Part of a small language model's weights: local attention windows.
Each number is 50 + 12 x the weight over its row's rms, rounded and kept within 0 to 99. Layers, rows and columns count from 0. The size before them is the row's rms in percent of the matrix's.

# layer 4 attention output (transposed), 128x128, rms 0.146, rows 125-127, columns 0-127
106:90 57 51 51 50 38 68 50 66 37 23 67 56 47 31 42 67 67 64 53 58 32 43 59 52 57 54 47 50 50 51 48 52 37 45 47 52 42 68 28 48 54 58 53 35 53 61 38 62 66 69 42 46 46 42 58 59 62 46 73 60 52 39 31 62 75 45 37 64 43 76 67 42 52 51 69 60 36 36 58 24 66 66 41 44 57 49 50 34 39 49 48 45 39 51 45 53 40 45 39 49 61 39 36 24 60 56 63 52 55 58 24 36 53 68 49 55 44 58 57 66 55 48 65 45 37 51 43
088:00 57 68 54 46 42 67 43 58 63 60 40 59 46 57 58 66 64 44 25 47 30 51 53 50 38 62 23 67 53 56 56 42 62 39 45 45 56 42 58 57 57 40 55 73 38 42 53 60 66 41 52 58 52 47 50 50 57 51 39 30 46 66 54 42 44 66 66 58 52 43 23 61 44 61 39 54 62 59 44 43 52 29 46 40 47 29 65 51 48 60 76 39 36 56 69 50 53 63 39 43 46 45 50 72 28 59 54 52 45 37 65 51 48 62 59 56 66 31 53 49 46 59 53 49 60 39 41
097:12 50 59 41 65 56 40 64 52 58 74 35 65 45 42 47 64 44 49 46 66 49 44 54 61 48 51 47 54 43 56 42 56 65 49 44 42 64 56 45 49 51 48 50 78 55 30 49 55 70 57 67 46 49 49 26 44 40 56 48 45 50 59 60 52 52 67 61 58 46 49 24 54 51 49 19 59 57 72 52 43 69 39 56 51 47 47 74 48 41 53 54 42 38 63 65 48 43 55 34 38 65 27 66 82 38 68 38 47 54 47 54 40 55 73 62 52 56 32 40 54 63 52 29 63 52 25 45
# layer 4 attention value, 128x128, rms 0.15, rows 126-127, columns 0-127
096:45 76 45 60 50 45 68 26 40 43 35 44 63 56 60 79 35 46 63 24 32 66 74 40 44 67 53 58 56 44 51 54 59 50 49 62 55 43 50 24 62 55 58 59 30 57 69 36 65 41 47 46 33 68 53 62 47 53 38 53 53 55 32 52 54 50 18 29 47 26 55 54 66 47 43 49 57 57 46 54 54 54 61 52 57 60 73 53 45 43 28 44 53 51 50 61 45 48 46 58 55 48 60 82 42 61 44 56 40 68 65 57 62 54 34 52 48 35 79 51 44 67 51 48 60 40 53 54
096:45 71 53 80 34 50 59 38 30 45 32 48 51 59 60 69 32 66 53 40 42 51 80 29 44 50 56 74 41 47 65 48 37 45 49 53 53 50 53 34 53 48 53 57 26 57 56 41 41 38 20 39 38 50 50 65 53 39 38 38 65 55 49 43 63 52 34 46 49 47 48 62 70 49 48 57 54 53 36 46 64 60 78 35 56 34 69 60 68 37 49 48 43 60 50 42 47 44 62 54 52 38 60 63 42 61 34 39 18 44 47 43 62 49 45 21 34 47 65 42 42 51 49 64 67 43 54 65
# layer 4 MLP up, 512x128, rms 0.151, rows 0-24, columns 0-127
095:65 67 52 57 54 73 61 52 52 49 67 62 47 54 46 42 71 68 53 46 42 43 43 48 66 24 30 57 37 51 50 29 67 43 51 40 38 57 62 54 74 52 71 58 57 48 46 38 32 36 54 39 53 28 55 62 68 43 49 32 44 58 70 45 43 72 36 67 42 37 66 31 57 45 56 36 49 64 47 35 67 44 79 54 71 53 53 43 50 44 70 59 45 58 60 47 44 45 48 49 65 38 55 39 64 24 46 54 62 62 60 43 57 49 34 54 46 49 42 70 54 27 60 41 52 35 43 65
099:54 36 50 51 72 62 43 43 79 42 62 67 72 67 61 41 40 65 56 47 48 34 58 40 56 41 53 28 34 71 48 59 61 69 44 28 50 41 50 33 52 42 49 46 50 63 41 49 51 42 41 49 49 42 61 50 54 66 50 45 48 43 43 50 79 58 50 33 33 61 45 36 45 42 30 55 54 58 17 72 89 48 44 66 60 39 70 65 54 53 65 47 59 42 55 55 41 59 47 40 51 62 52 52 67 64 36 35 58 37 59 54 53 35 48 49 60 39 49 65 55 38 45 64 49 29 38 40
099:53 38 50 38 63 47 71 46 52 68 49 60 42 51 47 55 58 43 52 29 55 42 73 43 61 59 60 64 45 38 45 54 47 37 51 36 47 49 55 44 52 64 40 63 48 59 53 42 35 40 53 41 47 51 48 41 84 57 66 51 66 49 69 36 48 61 64 51 34 50 51 31 49 47 46 45 73 56 46 18 57 51 36 34 38 54 63 38 51 72 34 66 45 36 85 50 53 53 30 78 53 43 60 40 25 61 56 45 55 78 36 54 25 48 42 62 61 43 40 62 37 59 44 60 53 39 55 42
096:60 37 43 43 43 31 39 44 61 35 49 32 62 56 59 43 67 50 66 69 35 66 36 56 62 23 36 32 29 35 42 52 19 53 43 65 33 68 44 61 45 29 67 52 45 55 50 65 64 50 66 55 42 65 48 44 54 68 52 43 49 27 43 59 48 64 61 38 62 52 52 41 50 55 50 50 61 44 35 36 37 43 51 43 56 49 49 31 58 56 53 48 51 39 60 41 34 53 59 77 38 60 68 45 65 35 44 49 63 39 54 55 48 54 57 54 51 51 42 51 65 45 38 22 52 75 16 42
096:71 43 52 57 35 29 69 44 65 83 68 60 55 39 58 60 47 33 47 48 70 45 51 35 46 57 43 41 42 58 59 46 29 39 69 32 71 39 41 58 52 29 44 57 45 54 61 70 63 42 45 48 57 61 47 45 33 47 50 58 47 52 43 30 48 59 25 32 62 53 10 69 63 49 46 42 46 48 73 64 47 43 55 55 41 49 76 37 57 54 59 45 43 60 60 59 40 59 38 39 37 40 61 38 50 60 70 31 60 51 54 50 37 52 43 61 65 61 40 57 60 33 46 52 44 51 42 44
099:58 38 59 33 60 67 46 68 50 52 54 53 38 40 53 45 27 91 45 57 46 46 59 49 56 54 47 65 33 48 66 59 38 64 49 36 62 55 43 61 40 60 45 62 45 51 52 45 35 57 59 48 54 51 45 62 65 36 72 43 58 54 50 36 84 61 40 60 68 55 48 56 40 13 54 36 69 58 55 68 79 33 56 49 52 58 62 47 46 35 67 76 51 37 58 48 48 54 33 51 40 45 38 38 45 54 42 23 56 54 42 55 42 51 41 38 63 50 51 46 48 55 33 34 37 45 37 62
090:53 54 48 46 54 56 51 75 32 49 66 46 48 44 69 38 53 34 77 59 64 33 60 62 58 40 43 41 38 60 69 59 22 47 38 57 41 48 53 45 71 56 32 59 46 42 45 36 38 44 45 30 46 66 65 37 38 32 70 55 49 68 77 48 45 46 50 61 47 44 37 55 64 41 40 58 58 71 59 43 47 56 46 35 64 50 84 49 54 64 74 51 51 27 55 74 56 49 50 52 55 56 62 47 37 39 38 35 81 59 59 53 30 54 43 43 54 52 43 52 43 56 58 45 64 63 48 47
104:73 47 77 42 40 34 80 48 44 46 38 51 63 44 58 70 68 36 48 47 70 57 52 62 55 47 45 67 47 74 51 45 58 48 52 34 52 48 55 72 37 37 71 59 53 48 66 64 66 56 37 38 56 47 36 62 46 24 58 63 54 38 29 54 51 49 54 42 65 65 52 49 53 38 51 47 54 62 63 51 52 61 66 58 71 67 59 48 33 59 44 36 61 34 66 52 57 74 60 39 63 63 55 47 49 43 52 32 73 57 56 36 52 49 51 28 35 46 35 41 43 37 46 22 66 49 56 45
111:57 59 63 45 62 57 50 49 47 62 60 46 27 52 52 51 63 46 71 32 63 47 70 53 59 32 37 34 40 37 55 69 50 55 66 50 61 58 60 71 62 57 51 51 42 52 49 75 46 33 41 34 50 45 60 44 68 46 54 75 63 53 57 74 50 57 51 44 42 66 64 53 34 54 61 58 57 33 46 69 65 35 56 41 58 38 71 37 47 57 51 57 52 51 91 61 54 51 63 51 51 54 43 52 67 46 33 54 52 64 69 56 22 60 42 48 51 35 46 33 46 53 41 38 54 40 24 26
097:60 57 68 50 59 60 62 60 54 58 56 51 47 36 39 20 44 50 84 46 73 51 66 65 66 44 46 47 61 63 40 49 55 43 78 51 22 50 57 54 53 37 55 56 41 51 56 31 32 51 40 64 60 63 40 47 36 54 54 43 44 52 73 52 59 44 37 44 49 48 50 50 37 36 62 44 46 61 44 54 44 55 54 69 49 60 63 63 46 76 49 69 45 59 74 55 51 38 44 41 33 46 58 47 41 32 30 39 64 68 37 56 47 72 46 54 39 37 51 47 69 13 37 35 45 46 42 50
092:66 30 62 49 49 30 52 49 78 35 66 61 69 45 65 60 50 64 56 65 67 63 78 58 49 48 41 32 57 43 37 44 48 55 51 51 45 71 39 38 37 47 26 65 67 63 58 51 45 65 45 56 50 37 52 55 52 47 48 47 51 31 44 39 41 41 77 56 53 31 47 38 40 51 82 43 48 46 33 56 51 59 54 48 77 59 41 75 61 24 50 64 49 37 51 59 49 57 36 53 55 58 31 33 63 33 58 49 59 34 51 57 63 53 38 57 49 39 43 53 42 63 68 54 53 66 40 54
110:61 56 57 55 57 53 51 49 75 46 43 80 33 60 49 58 54 39 30 53 50 61 67 43 44 49 57 59 25 47 34 46 51 71 74 54 42 67 42 55 70 65 59 59 42 68 60 48 68 51 53 36 45 25 76 55 31 43 69 49 48 35 60 48 56 55 36 52 49 62 26 70 24 46 61 59 48 35 49 56 52 38 49 65 47 60 47 71 60 56 64 54 62 41 51 38 56 49 31 61 53 40 57 30 61 62 43 28 51 49 58 47 46 71 71 32 48 41 48 54 48 35 53 53 46 50 37 32
096:59 44 29 36 55 42 39 44 60 44 40 46 50 59 37 42 36 57 49 36 49 65 39 30 42 38 43 54 48 63 52 39 29 55 46 71 57 47 56 62 44 64 48 50 66 79 48 65 50 33 48 50 31 40 54 60 55 74 57 36 58 31 37 50 61 53 62 57 60 55 59 24 33 34 52 53 55 36 63 35 81 30 54 37 69 59 53 56 57 70 51 49 79 45 59 44 57 55 31 21 42 72 41 56 50 70 65 54 55 50 58 54 56 57 45 46 60 43 52 65 48 52 26 45 53 49 32 53
103:56 49 45 39 51 56 42 58 74 41 65 49 55 61 37 41 44 65 82 60 63 49 41 58 72 18 33 47 41 69 65 51 36 47 69 43 53 61 41 54 39 59 56 57 27 68 18 40 42 58 52 41 67 38 59 65 63 49 63 47 32 47 42 48 33 56 42 56 56 47 42 48 64 54 58 42 47 61 47 38 69 50 40 59 38 36 71 52 30 51 42 56 44 50 68 43 49 54 35 48 33 61 64 37 28 41 37 40 62 56 59 54 33 66 43 51 32 63 43 32 32 38 47 56 44 57 37 57
095:61 43 64 42 71 48 73 51 38 48 51 51 39 40 67 53 45 63 61 49 59 58 54 64 56 38 44 39 60 39 33 44 33 35 57 44 63 80 50 51 23 55 47 40 61 50 57 51 64 47 63 45 45 37 37 69 40 61 61 57 56 49 53 33 45 29 37 67 45 62 58 32 53 47 70 64 43 65 39 54 69 73 49 54 35 65 60 70 49 62 48 53 42 46 69 49 40 57 51 53 48 74 67 46 53 36 54 54 52 51 48 56 42 46 28 50 53 40 43 31 66 26 55 56 51 72 18 30
104:60 53 64 30 41 52 78 53 34 60 59 68 71 56 67 37 42 56 34 46 49 48 56 41 68 41 33 48 41 42 49 39 54 57 51 86 52 62 52 69 44 32 18 66 35 64 63 54 37 46 30 59 71 48 63 57 48 39 63 34 48 70 35 49 54 38 75 45 57 47 45 30 53 48 45 28 51 48 52 45 73 45 56 33 45 59 57 36 49 39 51 34 55 41 61 57 61 40 51 52 41 49 37 51 42 44 53 49 60 26 62 57 40 42 42 29 58 51 53 59 31 54 52 68 53 47 33 39
081:64 29 49 45 43 41 57 44 44 46 55 39 50 55 46 56 47 56 51 68 34 58 60 48 60 54 57 35 40 43 47 39 42 42 59 51 68 42 53 34 51 43 33 35 32 69 73 55 50 30 42 47 45 29 51 62 41 56 66 24 64 48 38 47 68 61 30 53 59 88 64 45 54 51 65 41 53 57 39 55 63 58 58 38 57 59 52 48 55 25 72 53 48 27 49 48 62 46 26 45 39 36 38 39 23 56 27 49 49 55 62 16 51 37 44 53 47 31 49 36 53 49 50 29 47 47 48 59
096:54 66 39 56 66 55 38 65 75 63 62 71 65 53 41 61 57 44 38 57 62 67 44 30 59 50 41 49 51 46 55 16 52 42 44 56 54 60 50 65 58 38 61 54 45 68 24 44 52 62 48 61 38 45 44 53 52 56 51 38 50 52 57 64 48 46 67 50 52 52 36 39 47 38 81 59 59 71 62 72 72 33 73 50 55 50 37 73 51 66 53 64 63 59 59 52 36 68 49 39 36 48 48 39 43 36 30 47 49 34 39 50 27 52 40 34 48 47 23 44 72 39 46 52 50 54 39 51
104:63 47 54 46 49 64 52 34 53 69 51 51 64 54 62 50 27 59 51 73 31 54 34 43 44 56 27 50 46 65 45 42 55 54 26 58 46 52 55 41 43 59 27 52 37 51 53 36 48 52 64 40 43 60 67 55 63 52 65 34 54 51 57 54 42 52 36 74 43 49 49 54 47 50 72 40 52 68 67 31 45 47 47 39 56 43 60 51 21 72 34 62 52 46 69 63 16 65 23 35 31 60 44 38 43 51 47 29 47 40 62 53 38 67 45 47 47 69 55 54 52 41 25 58 64 44 50 36
098:54 47 51 34 54 68 40 62 49 59 66 65 45 51 65 28 38 52 66 50 45 36 44 46 40 43 40 56 57 41 64 52 17 46 52 63 62 66 52 53 58 51 54 60 25 47 27 66 43 26 48 42 55 48 15 56 39 61 49 64 37 67 48 39 52 81 59 67 57 46 62 69 31 28 49 35 54 70 75 40 65 55 48 66 56 55 41 49 38 56 47 53 57 29 61 43 50 55 32 44 43 63 57 40 50 50 39 44 65 70 53 34 60 71 53 46 61 46 38 53 52 47 37 54 40 44 56 60
091:54 22 50 34 53 47 64 42 53 45 51 53 53 41 56 33 36 25 72 63 52 45 54 53 57 59 41 35 48 71 68 54 38 55 43 36 44 44 51 47 69 38 61 59 45 55 56 57 21 51 46 27 46 72 63 46 56 53 70 52 62 58 78 36 53 39 41 50 51 61 56 24 60 40 45 60 78 40 72 32 38 52 44 66 66 63 51 54 60 49 47 61 39 24 44 70 63 44 55 55 47 45 48 39 35 58 49 47 51 44 74 48 46 64 33 57 64 62 47 62 23 61 41 50 58 57 43 49
109:56 61 47 51 48 48 74 47 61 46 30 25 59 55 42 47 76 62 66 50 45 50 45 34 58 52 62 54 26 39 52 39 45 55 45 55 59 60 50 72 37 41 48 70 51 58 54 42 63 36 48 45 25 56 19 52 69 42 64 55 68 35 36 40 59 53 60 64 37 47 44 40 39 54 49 62 53 53 56 58 51 43 82 42 60 75 49 39 49 44 38 65 69 55 63 47 39 60 50 57 44 61 41 49 29 37 36 39 56 60 71 55 23 53 33 70 40 33 47 58 39 34 59 57 39 42 44 48
113:60 47 59 54 56 67 32 44 59 60 69 61 58 19 61 53 40 63 44 53 24 51 42 38 40 53 56 62 35 64 45 30 54 55 60 44 53 44 68 60 33 46 70 59 55 59 62 32 37 53 46 53 53 44 41 58 43 51 55 46 40 47 50 55 52 56 46 67 38 36 32 62 42 55 43 70 60 62 60 64 45 28 69 33 71 45 64 43 41 55 54 68 73 45 60 41 24 43 34 62 42 59 62 21 48 47 41 29 46 33 57 38 46 51 38 51 60 60 43 56 55 47 29 45 77 55 48 29
103:61 35 51 42 50 49 45 37 43 40 46 70 28 46 35 28 34 45 58 72 46 27 37 55 41 27 36 57 37 40 58 31 53 64 63 54 43 55 62 62 53 71 50 44 56 38 58 52 30 54 33 27 49 54 63 20 42 45 79 57 57 36 37 51 50 47 37 52 48 58 57 46 21 33 49 42 63 46 45 31 49 47 63 31 60 37 33 49 30 40 51 62 63 60 48 39 43 49 47 57 55 71 51 26 36 63 45 42 38 50 33 57 48 47 44 36 50 43 31 58 59 53 35 65 56 42 43 58
096:50 24 47 34 45 64 52 48 64 60 43 58 50 70 50 60 40 49 57 57 40 35 68 70 62 39 55 41 49 48 62 50 65 51 81 66 43 67 62 62 67 61 67 35 57 53 65 56 53 39 46 43 45 61 53 53 66 51 61 38 63 70 59 62 54 50 47 79 58 43 40 52 56 31 65 47 48 83 59 44 74 40 65 54 53 52 68 42 41 54 52 56 36 49 56 25 48 51 43 48 49 61 72 56 59 25 44 19 55 31 44 46 54 57 59 39 44 52 29 48 62 43 35 43 46 60 40 41
# layer 4 MLP down (transposed), 512x128, rms 0.145, rows 0-24, columns 0-127
096:34 74 47 58 68 67 33 40 40 44 60 66 42 47 51 57 40 38 37 68 31 52 11 57 51 24 54 46 42 30 39 63 53 51 68 56 61 37 33 59 42 58 47 58 50 45 53 37 53 50 29 60 36 60 68 44 48 27 65 36 34 48 67 40 33 48 46 72 70 44 56 37 63 56 47 29 35 42 64 67 52 35 61 61 56 43 59 53 25 64 42 60 52 43 37 53 51 42 56 34 53 53 41 57 45 48 53 62 63 60 42 46 34 49 54 69 45 50 71 56 46 50 55 49 46 37 60 34
097:24 57 61 56 46 54 54 60 48 46 52 50 62 53 58 36 59 34 38 49 56 38 65 54 36 57 64 54 55 39 57 47 51 69 29 51 60 59 48 59 73 45 53 62 45 57 76 39 40 40 42 32 38 59 67 21 48 58 66 50 61 75 70 35 44 55 30 34 57 51 43 48 46 64 47 57 56 48 33 44 60 56 52 67 60 37 54 32 58 44 59 66 41 36 48 41 61 86 34 38 44 44 67 65 58 72 44 61 63 52 59 61 46 35 47 58 39 82 72 41 59 52 59 46 40 55 49 48
098:11 24 59 50 49 51 43 43 55 35 43 66 44 76 52 47 29 43 49 46 57 61 57 41 62 52 63 55 40 54 47 55 69 27 19 49 34 50 58 31 47 52 54 34 61 59 55 61 38 39 67 44 48 52 59 44 45 30 52 32 72 62 71 55 48 47 53 69 51 46 53 43 60 59 64 37 45 57 44 34 50 48 50 39 63 52 37 16 46 49 47 69 44 49 48 44 50 47 51 45 62 56 60 61 50 62 45 64 45 64 60 54 67 23 66 45 44 40 62 64 53 29 55 42 64 29 50 39
099:16 47 68 57 44 60 30 68 38 55 49 70 70 51 42 44 51 54 37 44 65 44 64 56 39 42 41 48 61 36 65 58 50 35 25 62 56 79 41 58 48 41 47 36 75 64 48 59 45 41 65 60 54 47 59 47 45 71 46 56 50 49 41 57 44 36 46 47 61 41 47 51 53 67 37 52 40 41 66 52 63 36 52 57 59 32 49 51 81 56 43 45 64 60 36 67 45 60 54 59 45 64 66 40 65 65 65 63 54 56 30 79 47 40 63 36 53 66 43 51 45 57 58 49 75 31 48 48
098:25 48 36 25 63 32 56 46 63 37 55 51 28 68 61 42 53 54 41 50 49 50 51 50 48 54 52 59 35 43 49 58 55 42 40 28 62 42 50 45 48 46 75 39 39 49 52 44 50 55 43 51 72 50 34 61 44 67 75 62 49 43 65 32 20 70 52 51 59 70 41 76 59 47 34 41 43 62 60 46 56 41 48 48 69 35 34 62 47 50 47 44 59 44 19 20 59 54 59 27 33 51 42 41 42 55 52 55 73 50 31 40 50 39 41 39 47 58 51 43 73 44 46 44 56 62 41 39
096:31 43 33 45 62 31 16 31 53 37 39 51 31 44 41 36 55 29 36 37 43 56 54 72 44 51 48 51 28 41 46 62 66 45 63 49 67 53 44 43 46 39 64 52 55 44 45 60 53 53 64 53 67 27 54 27 50 51 55 44 48 67 43 80 56 49 45 29 36 47 67 54 64 71 49 69 47 49 51 40 55 56 38 53 62 53 43 55 47 52 38 40 46 60 44 41 62 68 70 53 56 51 37 23 63 64 61 43 52 46 75 33 74 44 64 61 31 59 62 45 61 46 50 60 44 46 41 40
089:18 59 43 57 40 38 65 43 40 52 66 56 56 61 59 39 48 52 66 54 59 45 50 53 58 35 45 53 28 49 79 59 43 46 76 59 64 33 48 41 49 55 51 33 55 39 40 44 47 53 59 43 47 30 50 50 48 53 69 32 60 50 61 55 57 36 39 44 61 42 51 43 49 60 55 47 71 50 54 62 55 21 54 53 63 63 52 58 51 55 77 47 84 50 49 73 38 46 61 68 67 53 53 53 28 46 49 62 49 40 44 63 38 31 47 63 42 62 67 37 44 27 76 36 50 54 72 46
108:29 62 65 42 22 37 64 68 48 23 56 48 46 47 55 52 68 45 46 51 46 48 39 51 39 63 44 54 36 56 36 72 44 44 42 60 54 53 40 52 26 43 53 64 65 45 61 43 71 74 50 37 71 25 47 50 42 35 54 56 58 54 42 66 41 65 36 34 63 46 81 47 38 48 56 52 62 48 51 72 36 40 36 49 61 32 29 63 44 50 58 55 53 19 50 52 33 45 62 44 71 50 53 46 42 83 47 51 68 51 56 45 45 63 47 53 41 43 55 54 61 32 49 49 39 47 56 47
110:52 39 68 26 44 61 37 40 51 31 52 67 43 66 49 67 60 41 41 83 58 71 45 67 53 66 79 51 47 56 38 54 47 50 39 46 32 52 39 61 49 53 62 51 49 46 67 67 53 50 65 50 38 42 51 48 61 44 43 67 63 55 43 45 44 43 24 50 48 44 57 39 61 39 48 46 53 55 45 25 66 52 34 75 45 29 41 39 54 51 37 53 61 55 52 32 60 53 54 36 77 57 54 50 69 44 66 20 24 43 58 48 42 42 29 34 42 31 45 45 56 46 42 61 49 44 41 53
097:24 67 49 54 62 31 51 40 47 45 39 58 36 37 33 49 53 50 46 44 47 72 69 56 62 66 59 53 66 49 43 58 74 60 52 27 33 40 26 62 42 60 46 28 52 38 50 42 46 39 51 53 41 44 59 51 27 49 44 40 42 60 56 44 42 45 54 36 45 58 43 61 38 60 53 54 20 49 52 62 47 38 16 65 28 56 53 44 42 55 48 68 40 46 35 60 56 56 28 50 46 66 47 37 57 26 53 50 64 59 38 44 47 46 38 85 36 46 62 40 48 33 41 51 37 44 41 68
094:53 65 43 66 37 46 52 53 25 44 50 66 31 32 51 51 68 63 64 64 61 46 44 25 54 64 47 54 56 38 27 48 59 47 67 55 26 45 36 47 40 51 55 47 36 45 49 32 56 30 35 51 52 62 44 53 46 60 49 37 38 58 33 60 57 35 36 31 48 48 49 33 42 63 36 62 55 23 41 41 51 53 66 40 65 44 72 15 53 46 29 56 48 30 72 31 44 36 46 44 50 50 57 46 57 46 49 53 60 33 38 86 54 60 53 71 49 58 57 57 54 50 54 53 52 56 38 46
109:40 45 53 63 44 51 48 54 50 67 40 34 57 44 60 39 42 50 31 58 73 42 41 47 41 65 45 72 38 39 62 33 39 40 39 33 58 47 49 60 63 54 55 50 29 37 56 46 78 64 62 50 63 47 43 45 50 44 54 67 24 38 64 62 48 72 44 42 58 56 28 50 63 33 37 47 69 32 51 39 61 51 53 48 27 50 50 52 36 60 27 50 45 41 55 27 49 20 46 36 51 30 54 47 33 64 69 32 65 42 65 45 64 41 48 44 59 43 72 51 42 66 41 64 60 40 42 51
095:20 68 43 66 52 44 42 44 38 43 27 49 40 80 32 52 54 32 48 39 41 58 43 38 53 64 65 41 36 57 57 62 62 49 40 38 50 42 51 52 58 65 68 37 37 54 47 49 45 57 34 78 39 56 35 42 22 50 37 44 52 53 52 40 39 54 62 57 67 24 48 47 46 56 43 47 59 51 30 68 37 57 45 58 39 53 55 42 46 50 44 62 47 78 59 50 54 41 67 63 47 57 44 40 42 61 35 60 38 68 50 53 80 73 49 57 31 43 68 50 40 45 43 39 42 24 45 57
101:33 48 37 67 38 46 43 65 60 61 56 40 51 62 42 44 61 61 50 50 33 45 44 51 48 47 66 72 54 43 36 58 35 40 54 56 41 41 55 37 39 62 51 53 24 40 57 53 60 69 40 52 50 57 47 56 44 60 61 34 41 42 44 55 44 58 56 66 31 45 42 17 62 63 43 29 57 60 49 52 56 52 55 56 29 50 56 22 30 51 34 34 18 72 31 54 54 51 49 57 43 35 63 43 25 39 43 52 33 59 47 85 22 48 47 56 34 60 46 52 33 62 47 40 45 56 56 50
097:66 60 59 66 34 62 54 46 58 57 41 55 43 32 39 52 51 56 45 40 44 56 52 53 65 50 50 54 32 63 47 65 37 44 66 32 49 46 35 62 48 60 57 44 17 39 67 41 53 42 61 54 49 44 29 47 46 65 61 69 54 58 39 45 43 31 49 35 57 23 43 44 27 71 44 48 48 28 41 63 48 61 66 51 43 72 49 27 52 52 34 57 27 55 47 69 48 65 53 53 41 49 70 49 58 71 61 74 28 39 47 74 37 40 27 62 56 49 58 51 51 63 41 58 37 57 47 54
104:55 39 62 60 54 50 61 44 44 36 62 46 57 57 52 54 56 59 46 47 41 68 45 53 42 68 55 48 44 41 51 59 72 45 59 64 50 35 54 77 45 56 56 73 42 23 78 34 48 65 43 35 70 49 40 42 47 50 41 44 41 63 40 53 39 57 43 52 57 52 56 56 47 51 62 66 68 33 64 56 53 61 44 52 60 80 41 36 51 24 35 33 60 23 66 67 58 41 42 58 48 38 36 42 55 39 65 42 61 53 49 54 36 33 26 22 40 56 43 48 41 68 68 68 51 44 54 67
083:05 58 41 42 66 48 49 29 56 67 53 64 51 48 42 24 46 70 48 53 63 26 63 71 44 45 60 37 70 42 34 54 62 62 28 57 50 54 45 55 50 47 53 47 53 52 50 50 47 51 65 69 66 34 62 37 54 45 58 80 29 66 45 64 53 30 44 48 48 52 60 60 51 38 45 43 48 32 48 74 46 44 48 44 51 51 54 56 34 42 54 38 53 59 47 58 64 58 53 51 42 60 14 54 64 51 62 51 48 52 48 57 44 52 61 59 31 61 40 41 42 47 57 49 86 52 43 46
097:25 46 30 74 41 52 42 53 55 44 50 46 50 47 28 64 46 48 49 45 41 67 53 51 66 45 46 67 55 64 38 18 48 37 44 45 42 73 55 27 52 50 80 59 44 37 65 69 53 64 43 59 42 63 51 66 47 52 47 45 41 49 69 42 66 37 73 48 46 38 38 39 45 50 44 48 61 65 53 60 59 40 42 60 48 52 58 51 39 73 59 61 39 68 44 55 71 32 50 57 42 41 45 33 48 51 53 63 40 71 23 70 68 44 27 57 64 60 50 42 55 64 62 32 41 57 39 53
104:39 61 37 32 44 59 36 61 42 56 46 65 78 39 50 53 30 54 38 35 40 48 36 44 47 44 61 38 44 66 54 46 44 41 50 54 31 52 50 36 35 41 42 57 31 44 37 55 54 59 60 43 31 54 56 38 30 42 33 50 71 57 68 56 28 45 64 65 61 49 66 46 43 63 26 57 67 78 34 29 48 19 43 55 45 54 52 50 34 39 46 46 40 44 44 44 66 52 53 54 34 57 40 56 59 44 34 50 34 61 81 60 48 51 41 51 42 68 46 52 55 70 30 51 60 39 31 42
099:34 39 45 48 34 28 36 64 40 58 44 33 47 73 49 43 48 51 28 47 27 76 61 52 51 65 56 56 51 26 50 75 50 38 51 35 40 66 46 38 52 47 55 16 59 52 45 51 40 50 43 59 60 49 52 39 39 47 57 46 42 52 69 67 46 40 42 66 40 42 34 62 60 58 38 53 60 42 55 47 66 40 41 46 46 49 56 49 30 51 45 36 46 34 62 58 57 59 47 47 57 59 49 48 42 44 55 39 34 60 49 05 77 33 54 58 32 46 34 70 58 45 55 36 60 58 67 45
091:14 50 37 64 56 26 62 47 55 54 61 58 52 58 30 22 54 38 68 51 60 62 62 47 55 38 56 63 53 47 55 40 45 48 51 52 55 53 61 36 67 59 48 32 43 57 40 53 39 54 51 38 53 33 43 49 39 45 38 47 67 59 66 41 54 52 55 60 56 58 58 24 66 44 44 24 53 52 32 49 54 20 45 53 54 58 41 47 40 71 66 52 62 61 29 72 47 60 74 57 54 40 46 59 48 57 58 59 45 51 46 61 43 30 65 58 60 69 79 74 33 49 66 42 46 37 48 38
108:38 55 43 60 44 57 57 76 44 36 32 40 49 67 44 48 64 60 40 51 28 50 69 48 64 55 32 44 38 67 46 52 69 31 50 61 52 39 53 41 32 42 59 60 54 58 43 65 68 44 41 35 33 49 31 42 40 57 59 50 46 45 42 48 36 47 38 64 53 46 77 45 27 35 51 41 65 42 46 37 66 55 61 39 64 69 64 62 51 53 51 64 61 46 56 42 68 31 49 53 52 47 41 47 82 31 55 53 54 53 48 46 36 53 60 56 47 48 72 32 55 47 74 64 54 13 66 53
110:51 61 68 46 45 62 57 57 57 30 53 72 61 50 50 31 52 37 27 60 50 52 49 58 52 35 46 60 62 77 37 58 64 65 41 43 44 49 63 40 42 65 65 43 53 23 66 27 57 25 53 66 52 46 28 43 51 70 43 43 41 62 45 55 58 59 69 41 47 40 37 51 42 56 21 52 66 57 30 47 55 42 65 61 57 49 61 42 57 71 43 60 40 48 31 48 58 73 56 62 59 57 45 27 70 49 50 35 32 56 50 29 57 44 31 63 61 52 45 62 66 43 41 47 44 40 51 44
105:45 69 45 52 52 55 57 36 47 52 37 38 51 46 49 53 33 44 36 38 42 47 36 64 37 40 63 35 55 40 51 80 39 60 43 50 23 39 39 30 34 55 46 54 64 37 63 47 54 80 63 45 57 55 60 62 63 65 40 57 51 67 44 59 54 51 31 55 60 52 57 41 67 54 55 49 44 61 36 61 70 63 39 32 52 76 57 70 48 43 62 51 46 51 20 70 54 63 63 52 46 58 36 43 50 45 74 54 54 53 39 52 58 40 33 59 36 56 27 48 59 77 63 57 59 63 67 37
091:18 31 55 55 53 56 47 45 48 38 57 53 57 45 58 12 73 37 35 67 58 57 38 61 55 48 46 43 43 54 45 51 31 21 37 62 52 47 55 61 32 47 48 35 46 40 39 40 37 49 57 49 59 37 46 67 47 61 49 48 53 46 68 59 48 61 51 47 67 52 48 49 47 70 66 52 53 48 52 40 47 61 53 50 41 29 31 43 25 69 64 45 62 49 50 33 31 72 54 60 54 40 35 53 60 50 56 62 37 42 38 31 43 29 52 71 25 64 50 44 44 39 76 52 61 36 55 64